config.toml
num_hidden_layers = 11
hidden_size = 576
num_attention_heads = 9
num_key_value_heads = 9
head_dim = 64
intermediate_size = 2304
vocab_size = 10847
hidden_act = "squared_relu"
norm = "layernorm"
norm_place = "pre"
norm_eps = 1e-05
positions = "rope"
rope_theta = 100000.0
rope_fraction = 0.5
qk_norm = false
attn_scale = 0.125
bias = "all"
tie_word_embeddings = false
parallel_block = false
init = "normal"
init_std_qkv = 0.0424
init_std_o = 0.0
init_std_up = 0.0424
init_std_down = 0.0
optimizer = "soap_variant"
learning_rate = 0.00363
beta1 = 0.95
beta2 = 0.95
weight_decay = 0.1
lr_head = 0.00546
max_grad_norm = 1.0
warmup_steps = 200
schedule = "wsd"
decay_fraction = 0.774
decay_shape = "square"
final_lr_fraction = 0.0
batch_tokens = 131072
max_seq_len = 2048
doc_mask = true
train_tokens = 448900000
max_steps = 3425
dataset = "wikipedia_en"
Each number is 128 + 24 x the weight over its row's rms, rounded and kept within 0 to 255. Layers, rows and columns count from 0. Numbers have three digits each. The size before them is the row's rms in percent of the matrix's.

# layer 4 MLP up, 2304x576, rms 0.126, rows 145-426, columns 144-191
096:145113117119132132155160129108132201183123153168124093089160128119127104123142172120153102151126117091138113106142128118104102110117079141158153
113:172109113172118125131126136114135128132166146088139137152171147112089103152114119122072174098115146169109180143143156159111108150157096145086068
103:132114118133098081160097135115092155127117125110157099156043138162127127124115123125170149109165115137123113117158091136190106136112138111089143
102:109133115125118104139135115078115138155082085112117109170084093080088131133141165169121128099103112153140100118112157146117127187087188148165113
093:183126127141108104122096084143120136122104117103121106144102130169142164095112144110116135108096135113104112108153133102097157135126145130118130
098:107162125151124122146135159129134142151146118117068140130102095138126155149096117114124116131136118162104114121160152122085127139142109129117149
091:102119152103139080138117116150150146149133140132114164166151112119136118126131092127093140121098129124135132157110135171115123090160162147129086
112:078150101138127131109117121094097125124100118119123118131073111124144103110158123157112100153152122150129083125177088127122134134135094130095150
097:097119146130102108136146137168108091176061134172144131085134139147102149121130103167108133089099120112166108125157107148160093127147127125150151
092:113136057120124151095102094112096128109100138141167140086125194160112114107109125106134115127154152181125114154125133119105093097119131132169112
098:142120135087115100170117122119089112108166125148128119125107147083184131154090161127114135104139139139144123119164121171117115126090120131100138
094:100116132098111103167113089136159130088080154141126107124161155153116109127133104147154120116106146100123110135109173103155120145120109109156127
105:142141133137142105120122157171132123148097131103106177152126097139140120095141162109114105119119169165118124160112111103154091137138132120192163
095:132133102142166098141137157159090110145137117109110130145114165113127155122089111178102096133115131118121147115082116109111142151106137159124108
100:176121148137116142126150158156174124108108163147097119160118152099112110151123084116135122134123134148182117123092157144163102124092128178133119
092:125148145170128084125086112098158121141136156137132110144140149116113143079107150149187080112141150125104112129123133130143120109138159122087129
103:132144147110152127164116141136107107109124129133128129125121183139159105159160105099160120129141145155111088138126156133166115139114147196148113
104:063161162122086136129127137115139116173154157154098112111121091080147143181148142146168140112149143101097120116134115124143110112165090151149122
092:105097119153151152137126124138156105146129128173090133144096134111108116150119121126070133113157134085117116108115085124157126103141113130158121
098:117129153156090111147103145147112113119156121110092146107160102180141129130092162116114143110098124105156106118089119140122120153103150134103144
101:133149118162128130138140148141121120144167167133106134126171104140124173148160136140143134101121113150143138137153098123146142161139104125135117
094:097144111134122124142128129136101123131116135119101137122139121164168085121139081069160156113118148114103147170130115133151088123175180126104120
097:142136177147158145084146105145155105094135155132124146143121093120118143112140097174118083127142136122147139111128124120095105125112126117153098
091:160070119133131104141113129122121114140130098078139126165153150114128107159121059127072118151064084134132133146089072117157187118089150115112158
103:127129139135149125153095165085070096173147112108118133161132138125105121136146153153125104131118121117120166138136105096134179054161162134157124
095:130110123114114154154145133112166113131154145107130146093125164158113116129159103093109099108116133123110158112154140118093115156124135077099127
093:119113134126112120162149107189088103100160164162066141140164144169137141108155114174113163131127163095151119135156135097158118157154146130103138
098:141164094144126168157121085122121167164134101104129134111141112136096154130107148132135108161147095131163112126115138122140145092137092137081126
110:082177155141133115143124149117154155128145147094082140142114142129157146128151145137104145077128111173098103112149098112126117107160138118121152
108:155134096081121122100132128145106126143135103137134154102126098154148067143125153120157113127159105144184155129112142144128086100121174140121082
097:084106145112108140126136094180086112157122115159134105097102129104134121089090155145175108158114093147162162158147152151145086158120121125097158
107:113140107130088113130104158129136159138108137088118131139159161161105083141095147160120156164109125118141115125115114121100165106156130095087122
088:142126135146125115109152153102104099156137086114122124123137097182144097120144093137151130151140095103146142133096133136145083096128112158138131
097:124139121169066113145156094139100181143117118152129064077147138130124097148139114148150115129121146130140122125140141122150176127160118163143118
108:101140125133152158105119125132126167088122140130179152091124098151153123090084111113100116123123163148103143133141164133136122149117108152122151
086:107133147123099104107142125114109093117083127141104077088135097144200128126060130053151126089136134120109143158114129117098117172103113096125078
102:101155158111129164147126167114110121119130081100132143143157108126121139140115126118134117092147108136144165129064105167198097111123117111087107
094:168121144145162148135171121139218106111089140149119099127118127112146164132124157131154084097140123130131123109138170118173108159133143160119121
095:125160102130132117147151099111103121143136117109118152099082119126174131143148138139126090126095146162097140159084108144199119081151143121111146
100:111155102181119116123175115096131153111124113161128096119113147109098132091141150164131101140102155177112099090117110124098131148076154118121143
102:151171126127105166147140160113135111108135151133134161137128152125063148151101127132145110170122130167135107158142131114118142079099138126080124
094:137098145127125105093129106138063127123148085124132121106129142167156099140119100069126148072128112108141097126136050115139073151104116126144136
097:129130161148114127117119145128135158079111130087156103130120098123146118098125152162084146141045093128132145130108113215113118147126124141120158
103:087137151115129133100094140142097142178129115155087088135135128138104132087126112127169149130107116153113139156146126130079067123142101066089151
106:140107156149100127080095136149166103104113152145105148147128141140145119140137130133131115132130099173136179118130145139145111091117127166099119
115:173141115115154131125129135112131153092145111154093114088137119132104128138087118146105151137105151131138198104163109095130203138156097165167170
107:125147125118121141112145146096116106132120144114092132115110127159157128111114108159098126113137157123125169139137111096103129168099125162107145
108:152197149102140150108159145159128137136152104115145158116111102126142161103135166116129167111146158134144123161058148093164123161146166126087136
098:133143113129128122107145178143102103060124104144104098138125142109068115162148113162092118119073107159127119110132171130090132135122163143098134
090:135184146079128151117139152148183103106102099137143122140165101113159128149138097090154142124132142096128114119122149134163147067144163135110122
109:135095119123130113121096147107127132210173129147141139080113147155153115116124126126118128152145129161158130168142174106097104094123101111112130
103:120125127111109121121116113137097143167119137162145126095160166132110139126139132149154162119091150162097158156139143099149124121152109100107128
092:128115135160093093084129153141133135142133131116147175110125112133123139148142120130132193175122142135124139097115125142083137100138136115131126
101:115135125165089092149142131149121142128137087119165092143157131159110090114126113150133116137107149155143140111136109136117124130112132169130154
104:149150133098127148128136115104143177133156156072155147158104204102139136115141131121158098112072129098129155114146113189106111158115124105099114
087:125135093145148110105130160108111159115090144071128137122132139120108116090121077146146133146138157156132153141142118154165095089116142103118146
088:161166139092121124136119140155112127157126136124158124138109113161126182149122130128080098129079105101098102110112102147111158123120136107128124
112:106120117133141104125093124118131108109119129127114164138090136178121133135127153052140130130123102127111128103125110150098114147110132141092105
096:193095152090103126102184090112106125121139114123110107158126146097141116141099159111129119129073145145141145143173098107158135120118153139106139
101:138171151134113118098133164123170129124133134128125148104107144132118145127110157127138128115172111144135147131127160121139147150184110130128089
103:135086152098124119117100093137150110177095116183153139119144175134123131197136112139144084113085122137120107142113078096139150085111127128115136
101:091110099093112132098150106139152122162165105128104141148082137144066090126146146124136109134139164118097135096034170112155102140153139142118167
107:123141157120095081137117133120138090136114130104117109112147131119145135130159117156136138151127183160106133102112146100094095130072137118124142
102:081154081149145128116115110106118120123110136128086149128106138154112168166093126142126076159103152175127144144159136125115104124148154058108147
105:139101133137119135104133081085193143150147157145118127158097177116126130127095140145146113151143140108147119129133135155146212165101119095115139
095:154151133117144117121159085110079091132134158119126187131073128127129138105102134098156129134132092136182096137133106131125089110095126122098122
102:119126084177109150134144170135154115107108114097116118138109151123157166122141127139120137116153144213158146087090121094137126101134119116110099
099:098126112151153130124143111124096110177125099124129103114142138108128095172127142125135133121149109105127089141172121157105111121141138150144112
097:100110098111097130120062176111086122085127164098145086136119076132160097143116141110151094155137140121180183146165102126104113135110128102148100
101:136079157112156110125143099103184122150138114107117107125092119132184146150065136115134107161143115121154106091131154137130107145141096146129137
099:132130141081155132110083111107115123158174099142141123120125144152123129135096127163077116130145146188157091154130123102143107119135135124109154
098:144154132120126111100149123132110134149116110160094108108119146148170096116102134138139123144125152116139121133109119101106140127158126113116121
101:130147138118116110097155072126112119114101104159119104158106145131102120110154140118177136147143144149116122140105105115124101089126138132075140
107:159135143134115133133140136154145110148170145127107100144110102133086145121120118121146135125149129130101111138094111141137107122141171108127084
088:095119167096105107137102161117153168143108130148127119101137132131128171111147121140128153121139193106174177091165087146143123130057121144121084
096:149135127125143107144108144158098125159134112140116163088139128118164115122155080093153145141145104149145184084137154126127112168126115118120157
102:145092134130134125081146162112179155154122130149108102152118143127129106154123132125170118115142106138106151130136141095168143184146097106136156
088:165109121115147159165134124135107152151113118100130118143135109170105117125140090134131115126123141122153144125136069135121160123130128139060127
106:089085132112154156110070158153140106135143146134111157164134125127089092089161108173160148141119126141140123188133131110117088116167109127126124
111:131131141131108103109100104144126129122137135176115095109154102151159142114111140139107168109150124181128120089155174153130147067141105115121085
112:142133137160117102115148158118114107138163141118137149100103120091117077124123148120146097093142143132123132114142167104119125131095129131084140
105:170119117145170110073123152118129085153152137137125149124120128095171104108124095165098131125144110133112117146107130111123107101135114145170092
104:134123130097133118140114086125108148086124130135160123154141113135152117116101130117078103137126146164130159116134146078147129119185112150141139
107:124139157098130142131138139121145098107126096153118159108184149122166150141085147157136138116127087171140132091088180108145149118115115140141143
110:094124147101135104125112112149125093192100113134147132132123129106110138117106129136136174103131121147142129114072132111117077115130133114152083
102:129185159136152120110148086157126120104116135180146200137143110130084103131101076184131092111121124173128158099104157097143160172108137141096173
109:154118160121142149149123167120115179132129137161103121154128125118102087155118157102106078144108105127144104091114102139118141153133090149065083
098:138122100114140158189160150162148121141122113114111140169110141103113154082152116116113180167171138152121124135140113126140135119124118088151162
107:175087100110150121110124120129132132145113136133114135169168119117164147130146135088146129080131115142136139157149143124112069168089141106133139
106:112151119126157122158116104098139133179163152104129085115187121127124141119127142114119134114141135134124154110099136149124134121164096135083144
101:121140108108146105093138165156138140155131113118110143102185131115131115104108118104140091106110100172157160142128128121130122140135124167139103
093:116119159148177171128099167106139125124151128126117108085169098146122097174112097119156114171147112118175156050142096168138110119110143092113133
099:125125116059150118112156095169158131153150134127140138134128132098137099094090163148116118160135146144131166127116130141145165153112103132129128
102:120134121110150090080154126160084118108114111081114208122121085110109118139148137143119143087139128131135167102171109157113092086154110099141121
096:092134115122157129093127148162101142131095151143104121139115097088114116113111126114121157141112111173162105126162178108163156114129085088111103
098:134155141168110131134132128155162151172155151142142148149116132131099127088143163093144168142095157155140091133165130103134122109105103107123118
107:082154150138132137139068094128109156133119138129170147124092128122165142137093112140099164122101152134139139095094123124112142124127118131160118
091:114158138083146118113123135102132152116107132124144134149148106157146083121110125150121099126129146135113135087101112146144136140147126145142149
095:132111158116121119113100146132104124153131094159122131122134155139106138121127085153148158119145132144123131110150118125124139140132128091081125
096:118127150142156115108130111143135131145154112123150136156139164167108135091168121117138177163098142125103125114114139151137125127112117169153175
107:137131108138115164118112163141137124061163120123148140144136125125084123135124144061146116071120148127094137143120094136097137125098149128149113
094:124175101137141137158100178157112091139130134131144096117144095106139164136164116088142102040142134119154126137178150137162123132124128101171120
100:078108117131131118107144099133113112157143138135142174076203096128136131086111139106152135099105115129158138123095134183172125125126117147130143
101:158126111144150148045156147132124116096137112106127125143113135093121137163139155141126124145145164131145167111096139153171149107104146134146127
109:171148149113122110110076114136088132141146134114156103128128145136148093140167128130120126130139098129078092107151118128123141170116121105130152
101:136109139128111127140108119112150098130151103135134173125149154117107160120110126153160159149132125141121161088157133101187086117127149149137137
097:121153068138118092128108135160109061119150130144125139120120112171124107128122136114077114147120138091154125134089153116118096118159135050146092
081:104070132125153154134154104137131106112098129137143129136148133136134125114085107141107143148132101111105110153112118087134157121107096149096104
097:090106168089104110115128084150078130105106123089115129126149130134151153120150140131096131154119132094091136161156126117156151119128070155142123
111:140161134129113126135173155176146097080138122170111153095112121099114112141117162138110098172114129147145112109159122123092138113084140164126103
101:100079123146138118120143125125101083126131113098150118104126143118203139142114135138146159128119137114179134153157140111126147115146122149107095
101:091146146141120097136138099102099123135168128148129106105125131132125125091150129109105096120135108146097194136113115085167145092130125130178095
113:142105119122127136127121078141129190111102144120159150143091119159130140126100118110134129131146086124135129085132136155145143129132134197126147
084:111115163075088120098099152109156127113137138085129105140133142092147111126140113124121136142116096123128156103148153140114158113113140124108140
100:103111110120142108112105091136103137113134155157117136097152107147129100120128132080073123089144124121079119106153121151148126122152117145138117
097:163116095104108125120154090131110137079113135170164172162151079128109135106148130147093136109159136129163135144124109140111102152121126159122134
106:129185160132063116148121113147146127156103113103137135140119135145157140134160126149167156144101100103113108163120095101125105142136167116127155
098:129139120142146153115095113130118121125119146095146110107191150131178130105126117135166123157090115164162153073125125174129110111150129095130117
102:145134150113144147105136103067082126115136144097140128107128113137129117100137162140171140173114139138166132125156133181133123119085104131103113
102:145113144132093148126096134118110135112148115152084125111141140129133168168151140119133122140110099129100166173152161177131113105124121139164110
096:097080099168102102142104169156119135092142150096126093084140102186147122127159126113088076143171107135162095094098106157116139155147123116153127
098:120142169115088117112171119133146105148149108134137092155130139136147123140128105134132166107152122161094109108137145115110134098108176136119131
098:134150132115151134147154170133122079150091104123153109114118142137140147151144137161113134091126163127115145140146095096121117158192110135114120
119:118176091105117138162082131113093063116103156120118147158076140133080136159149069102139134163121130157170142097078110096110139113104137104123155
089:138131177121103180070127105114130155097142128131136144131129122154114116109157123128105147125117089138146092090163155133128092099132114157151142
093:102105139157101127116125034121120146103170165139149154144102097161123079149111135168134103122173130128164112116115127063121107124134180134124117
097:143083078139120098119119133151130118123141156149147154126132085102117110155096174124165153115135136112126111135120135127145125103173089137128166
104:112177140151144127136121088104079137160112118157160102142116126153132121100150135143130153121131120145129104115098139137142181136099089138106093
096:114108095134151122127140137182156132127056138168087150082153119088118139113158136171102137137144128138131146111087117158116126112184149152091118
091:116073107144141098129075085110100138172191110156131134140126164113127132103101094090134139124119089103112127150107135136155089126133111103125140
093:095112100103125171099114115104120157117183125136097108123147147122089114170113115126117164118148145104160141132126104161133120094125159120107113
095:127135137110115105136144129118098138161149149121132107117131164126119128147140155139108143123194134128102122097122124096162100150116153127136111
102:102129133158145128156091116119124142166117131104117141155123116163120153106135105151143122130128114153112128134150110086126110131149154093146112
098:135115166167101110150148137140131125119124187131099117169164107117169112105163086134156135140123145095133096112155161104144084142126088160117132
095:093142135134153132117128133104106140139128102134144142112129082127141115110155100127077127126114118121167070147105127167104166132071100185130174
095:104155086092115172059124121148122116089110122091137122125134136095114122117129141102147086085140111137153106150119137128130111109105127148121134
104:132128116153150101119134128098143122085112147114114120098098119122126135153122145142161127178124128122132127149122103092138129127141120143153160
101:089147132169133116115119129107122125090108132104092138098149174163150127108142156116136142134156172115100103134145087103074148107164131156120161
111:137108134078118106099100137138128148131101163141096143105150129130146120140110150133084151094153136153099112136137097145113087139090126121149137
101:116107140140078128142141138155130132102129103165136156150094144144143155145181115136112127137139090111163133121158152122129119121147095135138104
097:142163125131187096114129143153178147139109099135110140133142163092097129114041139121144081144141109129124148155144157172166086140105164103078118
097:103139100151115109142159091146135159120149092147155129153120108111114134119093096123088098103166108142109071126100097116086148110143133169130119
090:148121106125134119095124103104159072117164138111156106146100158153096090124133133095138099126160175124128153070119145136130138127150130149140152
097:130141135099106132128128164125100155165126092146131173087141118105116134123112118155133126128168120152170106113138140158117105107151156128153114
090:160095128126120112115151162122123082126140097135143171163108152104122161125123134102107099114153144108164115107133119113162113141145155154128107
092:129128172082130116146141143200116148159141146143129115117111148139134121132051126124139134153163120132127088147114066129074146141090156171145091
099:118106166070138143183094117155151142133108164146059140129126161107108121105144132126122146114136107121130123140128103134152107105151162124132135
110:162125140143087105152122119125141106126153118133107103133131103089088160121122152146092111169122050131107149091118095155201128122120135110171138
096:122133109063169150131144114127110155124072142122117146142188135095125108137093138120122115149090120146142065142137142098127125109101146129148151
102:156152186148130128113112147145108083162133132123147120137147107168195126127123161131135117164121112150165159128156145142143098116116097108138121
097:054137142175127163139142107129104086152142131130119144103141152112145117130130056142150184144142143118129107127133103116114108164126132147146185
105:096147153119127126134140132093103139095149122121154161111124126111158104114110138131130109116117108140107117134143099124119127081140101129130152
093:130141082129100147091074120122125100151136160115141112149117126173140125135146163132168181139145076111123095158144124154077125134141120132088108
104:102113173173085099119111139147129130171114125136162121147145127166120121092119138127115125141142070108129148113072189105167115103139111136116137
098:128102150141124124144134117166152113152148149139141118128119121135152149109161089129117091115114128160127122137128096154176187155164095127117186
100:094098136137110150084142118121118124159139093119086111146103154126164099070163163149159132103151093124146109133103103126150137120100110145138159
087:154107136093151104062131109134102073121133131105159128120098098094123113125122080065133142174124144143171114117107135131162098086132152142091114
090:110126124123141139146121146110126171103127142154134120130141154087115077101141143101114175125171096105192116132121094112132149089129126126139119
099:112101084094130113125084089142131168173117110138120152129140129113132151169157156162092142096054083119109086110095115141153125140096110109115099
098:105176097174104120090171115156158132115113106081103139139125135126156110146117115111129131133147129160156138111164105092134095119125105117090159
087:132158143092113125150146117104106109143141098140091136117125144103135149119091204154101119138117100113131128149143133114124150097160122139099129
094:151152160093110127128175113118145174127153120133141101156155124117149150110174141157128084100113115141118117109094096142148124137134158122108124
092:147112147140150139129122162142111136153121119171121135118109154173127135085130142089093137171164129136154144122139145094175147151122118172130099
100:103128141109107114116152124082101124143157101111131136146103113133134144111095123144117112149121168161107172111189111141107148090120128134098109
091:087129136134090099124102101128142094127111146091107078155136134144146128109152091086158178128113187119146147110112084137147123119133151142118099
109:135135139137110182119193119129133110093142144122085126167087078149138085096144151137150104117116170119115105138137110136160149100105154079090133
100:125131108125128149111136123129131120120121164111116150124129157101110114085132113132107184092145132095131138131104127125152109116106134129090139
100:134193140157144158121119130073149115183114149139103135138124120186136152131154086143144100070108094123083132148153163126167147095156117121118170
094:156171107147149133124112103098132123132137103133134138083116092125169111165079125119104060143106128090115095131155123097146120100130090109154119
103:125154124140133113152152157140101136103124129104112132123109126141153080138149115125085071110118125133103097111153145149123130117113124125144145
110:091125117132135154167155092085129176152116140135159159103102120137153103150129137124112098115085109093175096145160130122145095135140129111132113
095:176071134125080135105093089109111114088092165135126114109142195109123112128141152086148162145133130097117152152119153109142139172170109121141108
099:080143107141132114143125121107117087147134095165177117159126127100094160117125122082107128127093123115157135152147102122131141146086124140128168
085:103128124112121110149122097152167156137135121087143147153175103129104133176094122134170148114133176137179072090143125125110127126132125087134165
094:149119165119146126093108153111099102103103147147190128138166147118168125137086120147150160119105116115137131133137116140132131132112111131099133
096:079181124167084128103173115152126083165130079123079118123091135118150114118110116158177095080098133147134114130186122136127101134109140119135123
088:130163136133094123145144149107105141123086127135112101145143098089140058107144135121149133084105116134127148136153128124157099163109126133100103
112:146126116171118114155120111085130126126119157126119123179134136144114154117127149130142151135109186129125119123117145150133123143147128120125152
109:143155130086154151151125133107094108148179137132135144126110131124122084150162123117102124121121119143133146128112150118130137127146123128150132
098:134150157126141117133116137100130108136150124139114175113093136141138095118114143166153112125097150128139115102150129201095101102065109126118120
096:098156151094109106107168141162152113132112118114173108111118101120115145121149150129127121125077120128082143134121119110103130133163154138111129
105:155125168123132113118120097113110119146126123168102154127116112122092130123110092111122118138110140121161109158126137109116156112105131085103137
088:138103137082115094138135154165155128097092137130069104135146154096116159179115115155140103115133120117124127118101152102140143118147131160117165
106:093135154119113117146133130088160156129091136165118145101142134117086132121096144139130127141136124127170094133110116112145169103144164123122109
107:103126142148145102161132123141107136135150142113142139154156118127120136130115127178139117139149171094157129162133177122119150157128115145154116
103:124138178098141111206112129137141177125113102151114152159130179156109133121161134114139114179149190125122147066144105111111130097105118132156141
099:130142141124124120148128130146148121137124141124142107099155173133103154113092105146125107115085128141139130116143156137109105135131114136162074
108:117135112084103130138134118100151086142104110113121124115127145130142094074116108118097130140118106140152086128138140127086126176148171139117077
130:143154121139156149126174106115150135108125149166143157131118098117091095119134172138145143119170142134129145126093149159143148154131160129136153
106:116143112152135120083154139093080137134131115122115117129119144141139100129089085139100121121102135148109159122105133114153142106162091129142154
110:160117146154109096087120113109198130135148150139167089094127093177144120156133094165160136142127124112124161138146116116075109070144094132125158
099:105105112180115110142100160085131103132180128134097126144091140177154129138079091152135130137123084126126114118103108132123159107070096124118110
105:188096113141144138102129156182089136146138109151135099125132094138121150142113109098132087172115099119124114128145141124135188154143152132094143
097:111146141143114167146135123108108124116154154118188089158116190160117160146098183111098136103146131109090126103110129157124143150114088130092140
110:139145095138107103108141132123133119125151132159132152144143103079113122110116149109112068166151107105089134132096136123160176111139105133135153
102:109126114118120101124139092145123134107104098146078150147088096123100123107126134124154085084107142155092100149156123143154067141146126126131157
098:086132131143130152102117128111149140139100146155102078096084144107137138123119089091110144114126095137132167156126108155157125147136155127125095
107:133145121129185123167134136118135119126126089122124146113123114126152125120130159138110096115094102130132137141101140128110125060097182122102146
094:140099169144101097105116157149106168132135118128118131103156098129163059118161156149147107130150097091097094113082170124080107145090150105095138
096:130122104125089149069129115161109138086129149151139132119097118149131137147140130103128123143155095111130136168169120116094122129119078133134151
100:179088102125122175116146136109134150164113148130108133132144156107123146130104132134152125130137128092111145116145123156133134156113106129145087
104:111097122113127148141176110122182122078155076119124127125104106137140121110135126116105117116101172138112144124124134105145131149123139129129104
100:132119093138104103163114144141108106121152138195137135169131087160152113128125116128106115079124089165117103120149138153125140091120119119128142
093:143109105138073130134145108111145158147122107108138134127095101168151159109141122090163095151121115148146106160123131111125103072112133144165121
109:184124145145096135100142137139146124169115118088093138095127105106135156069138153088110137141129144148096134118071194157144124098116112115105106
106:116096118097150135114114167139140124129114141152162121095125115187118095175106129129124126117127143142136087127163129125131128100160117113120145
109:145103092177124177122125130104160112112142117110141127134099149152117111105106142142096109073195118083166129134139158137122149098124115115150136
099:127122131093134147146148128123117104185175137142151133143125131120127108130139108215074118102126155120168096100143091128151152138089113120124120
109:179117119125125136091143115119167114126149119134092126160120181157115169073092150123140128134148124147120086112144217157109104101164162086122133
104:117145081131176118166170108138165102116092104148144132136104127135135106123105136126117134146118151141133117092161079086119132137112122113146146
105:122139106116160147118149120093164115163133095158124109144095116151131104089138158121160140180098150135150089139160093134066164120102142135147116
104:117132084097115094150133124096145127144112148120160134080140116136118140130164128148104145132123079145110134117111139156149123145105111162144101
095:140151145165163158143102102118128147140125130156124097124112125144156102150134115126088096116109079096146110109135133158153132076117147133136124
104:118115147136128140140114132106180141100135163152126129134141129100122107095112078111116153118097157124111119105149114115115122151099167129132130
106:109155140164093117091073130154127130076137128159107147120150106173145154157153169133129122134129130157140159177169152095146142139121148093087134
108:123138112104135134122163134122094121130135110099136134124129155176132124145108100122117112147125133123108106105169128091129145143188151158076131
114:065171127134109151116138086126140065129126119107098111163091074126089096072105129119133132160138102109155084175171124120137126184157143113139143
107:150160123110091135142119135158115150122133133101142135130105169152136112121167113139139158120138180145157111130112106131133135133117114203094104
095:111151159091156118107145107081113112122122157145120129139114106123155135136103129140128068119151132147168131142124157114096081097085087143115137
099:106125158145146144125123134170128147116105061107146165093123129193108076114140158081183114107098104151150146136101149126107137129092104133130122
097:143134107134153142113120122161164129141109095173086134133134144141111104094137140114152090115146122129133133089169156118134134131068150148125092
099:084103178119133141151128084082130122121132075112151147122130129087118123099098125183148092130116128116117138139116127135142102117158100152122099
103:128120153116135138142127105109113094151149127108122200075113117131179140079125138168153124161114105166182127184086148101148155134142115119132100
097:105169120115110161093123120097118109103121127120121122117113141132126118157125121109166084120153131143166114125133189136167112146137115118097154
115:129145124119140153159145146110149135119122107136132140094115120191151127121139156130119145125141115143141085128110108134110059117159091133133137
098:121089173128161091105162135157139117093087144151147102073156123095118184150146076128171131170136184106136166129095100140109101115151094109120117
093:109079104102125129106122160119144078116121131114126110143159148139151141097072130156176142143123176182126143140132099140095115117122125156122156
092:122103108106160109150140168148122119085134095122138111129069155135103149112149149104101139154135107122114092157128151155079143164150120179124152
106:158112116136101098141142091145128144122119147138141110090100139117137131174094161136142120157137151182117169117104119149161127124151185110113145
096:088133120132133154051149151115082175127141077118134123110121095135126128131110111163134120115142155136183151133187125048139107111168136169161127
090:129159111137134129134160158145163131144090128074092147148068144165123138153104131094150131148108126132123103112079110116097147161127119125102141
099:108120114113118097115122135143139142119176111104112121122102113106131097120141129092087118102168116135159130138097080104113123148155107046139122
103:136092160062127123125119119118164125112128124133122091097127104119169091074100149135146160107137065134138106131123124080168127090169165168154116
102:136116109132123127136162097132104137136089120161149131117127118116115144117105119156105144082113095116133124119168095147105155153152112099166083
111:166084126148118095108111122095131130129157127134141153140152133090167165101115069161151125114139166154120114145133136111132114146134143136102125
092:122155131114077124135128134151139109093137175078128107169164121119152125142106064174118128128103161131126134144143128134105117116145172135136145
105:177112110097166120122131113097108116108160158137102138105155119161145134158122130138098129113111163106062131155132143119183086147131087117112141
102:125160147133142103084135113150134150097084123141132138099130160107140130149113164130109131117182096117144133123169103148110106077139138136112160
105:146138156128118102133146137124132095188096131105152106126128103100095106129144114105129100121125129158135114149136077102124165127131123092144098
107:100104125145128127118184137082119112163111093127149144131144134148132154149102109122100170123117131141142125138101113142114115135147115142129132
098:151141164165122181102117132112094151113143141123134081129142145168107100128147155113123113117156084111146127115097147143128117142110120104146160
099:108137163106150083126139103163109109143154145113132118099121140169141106173119149117085130129123100107112099146149164089174129127155154114120129
088:107102166095166132132142178131099125142151116153147146140144171119116095123118115153121124157102113138131089108091131098121090130122090150122132
101:176152158127148149139165140115172096122158153103130164114112164079116121128139145122131163127123143149125143174123138144122133140134120135139135
086:140095148148144127113146112129175070117106133133100163124120132111131120108142122127135138116121160100138142142117155141142116110099137125161146
108:148140114132146117144125164121082137196108126144105104132129164098116141116136133138131130131132141157149137116065140129149124115131134121129127
096:119121119127130122141145127109144134170112076136119142098147120191196087133143168119134144090148149108125114139126170190117080147125121095154107
095:142125130133136113079110177145127129139121129140131140134174135112141124124136078110171111103108113151147118106123172152122160118115150107137139
097:128119119144105128098148085128132103147119111113096166158122135183122138129057116134140112151100063173121089159141124138113122156173111118122104
097:157129092164116130143091151143128146146118075116134102160137196105185112166135146146127116111156137102093130094102181120161164173105116137146103
101:155115119100123135125119111071135096151157121146120136108140135071108137162142106094137082131122111127122144133117112164138165112104150105104113
097:127200156127097121117144109116143145128126169162137109114136082142175107132118146147101119105140131145125081131138189112172128110176126120127143
104:155117088120145170137168106124141083156153124088100143117095109118141120166144135122146114117099122166124140133132133108114126129128116131127173
093:120042130110103134138142145126140122130171122127111148129141106120175118131124121109152103128123140128076200140100101174128123118082121155118125
105:122146136116156093120102111131175107142137122126166104131155154147085131110115101125172159138088147128154098156100140153133137163132127126137110
101:138149139141069121178104064126132063177147080083118109074128112153128153131120135147111103140129143155139146110149143104135156139120139128110134
103:141174139153136154091095151105162101125121101159127128091130148131142117119124074132162119161135118159162154119129106100135129103103097098115137
109:100136123141077104158150121142131085150129103169135122149122115144191113126094138120170096159134151092105133131139083145143129142128111149140086
098:121134085134139109132113098147100149122119111115130129137114093174124102129150195123110157090143070098140080151119107148094113107087119095120138
094:159140146126130133120134140114118131142141133136145104147086133166137149155143137135154099128126163178131150155136101111114095126120174123146107
101:105106156107134121160138116157153073137129121190111129138114141164151124110144153148153102120135109115123167140162133116130138116145143111143116
093:137170214120113129111124089135113148147141121129112131158127083119152148126099123128165076158107141107129131128116088125115112120134126153126152
100:076105083171160138110116154131105085121121152147180154095152139123117109088075129109141133150128156106137121129111129096095118107131138137146147
093:137117146176143152130117134081125095099190133135119120132167113148156123167105120141107150135175126091105104157120141082097113147151123112182114
098:126127121129161156113107149142134131131133145114068101150162153097144100117127174157143147124119105136142138112151116135166131139129161113138130
095:149137133155063133110148145112070137106152118155111077119094137137156147127144095167102113155123152126128121167123124135127122123141150112118133
100:118154147140112126116135136101110166129156088096135120126136103117149168115147112122134085140136151119121139102102154085135106128148088158121112
096:148141140099114120140116152130101107138118079143116159144135135151123123174125115153132102157121119135134094144083126174128106128131085135128147
110:074133165128141152140141106125066140158121133145123161110116109128145109120146148110102152110167103095113135122119083125057112138123123145141120
103:098121126141145189135140140135124141090167168067119120138078085113080124147177149145146130118112090117135102150147117167169169128124116145159108
114:106131163133128120042119113095110075137172129154131142092135138113110124094159111152105089132166087162140126168125151159139142138171155100124148
102:131142163108133128145135153096085153175151131127133163132128178152110096115072101114087103113147086157139121107145097133104126057103140105120139
093:078128093079138140105162137108128133088154139099115115122130095178136103119091126093180152181115141148141148114178139121153109137075156131139138
115:140160113120156107147076142125208124147147161164129112124095092111140102101132183110069140123120076090102117137104129144083140136131116143106132
107:153090082153109160118127121132130155135130142154125164113103124115097114158105151103140164177135118111116122141124155162113125111125139133150146
098:093143149119138124147100104134098170111108150137130154127130133105116142113133114131114109088105144136116141076129109112108127123134112129118134
103:110125116129126142149124112125145163079140138150132142090115114138105120128114127105153117103121099110152170140176144158152125078147150119148090
090:147106143124135107095124142152128137094168101092117119110138142119096123126135100091109129088144128119125133107146153130134141144133143114135107
102:129143168098129101121155103125080140099093117139077129126126110116103171105095162135124138118107137161089124126137163125141152158104121128146156
110:095102117117133121079142155118119158140099120153154127189115112135125102164086129159152108100092109150084158177143056137146146124140114124097146
098:140146122145105147078153096120138119129109138134115179110096108153117111132077096110125138137066118155150100165143073128164140116150118138157120
095:146109158206138156138101113094138098144185156098097157124132145116101102129127113107112099141129085133140118140102119116156129145124136097138121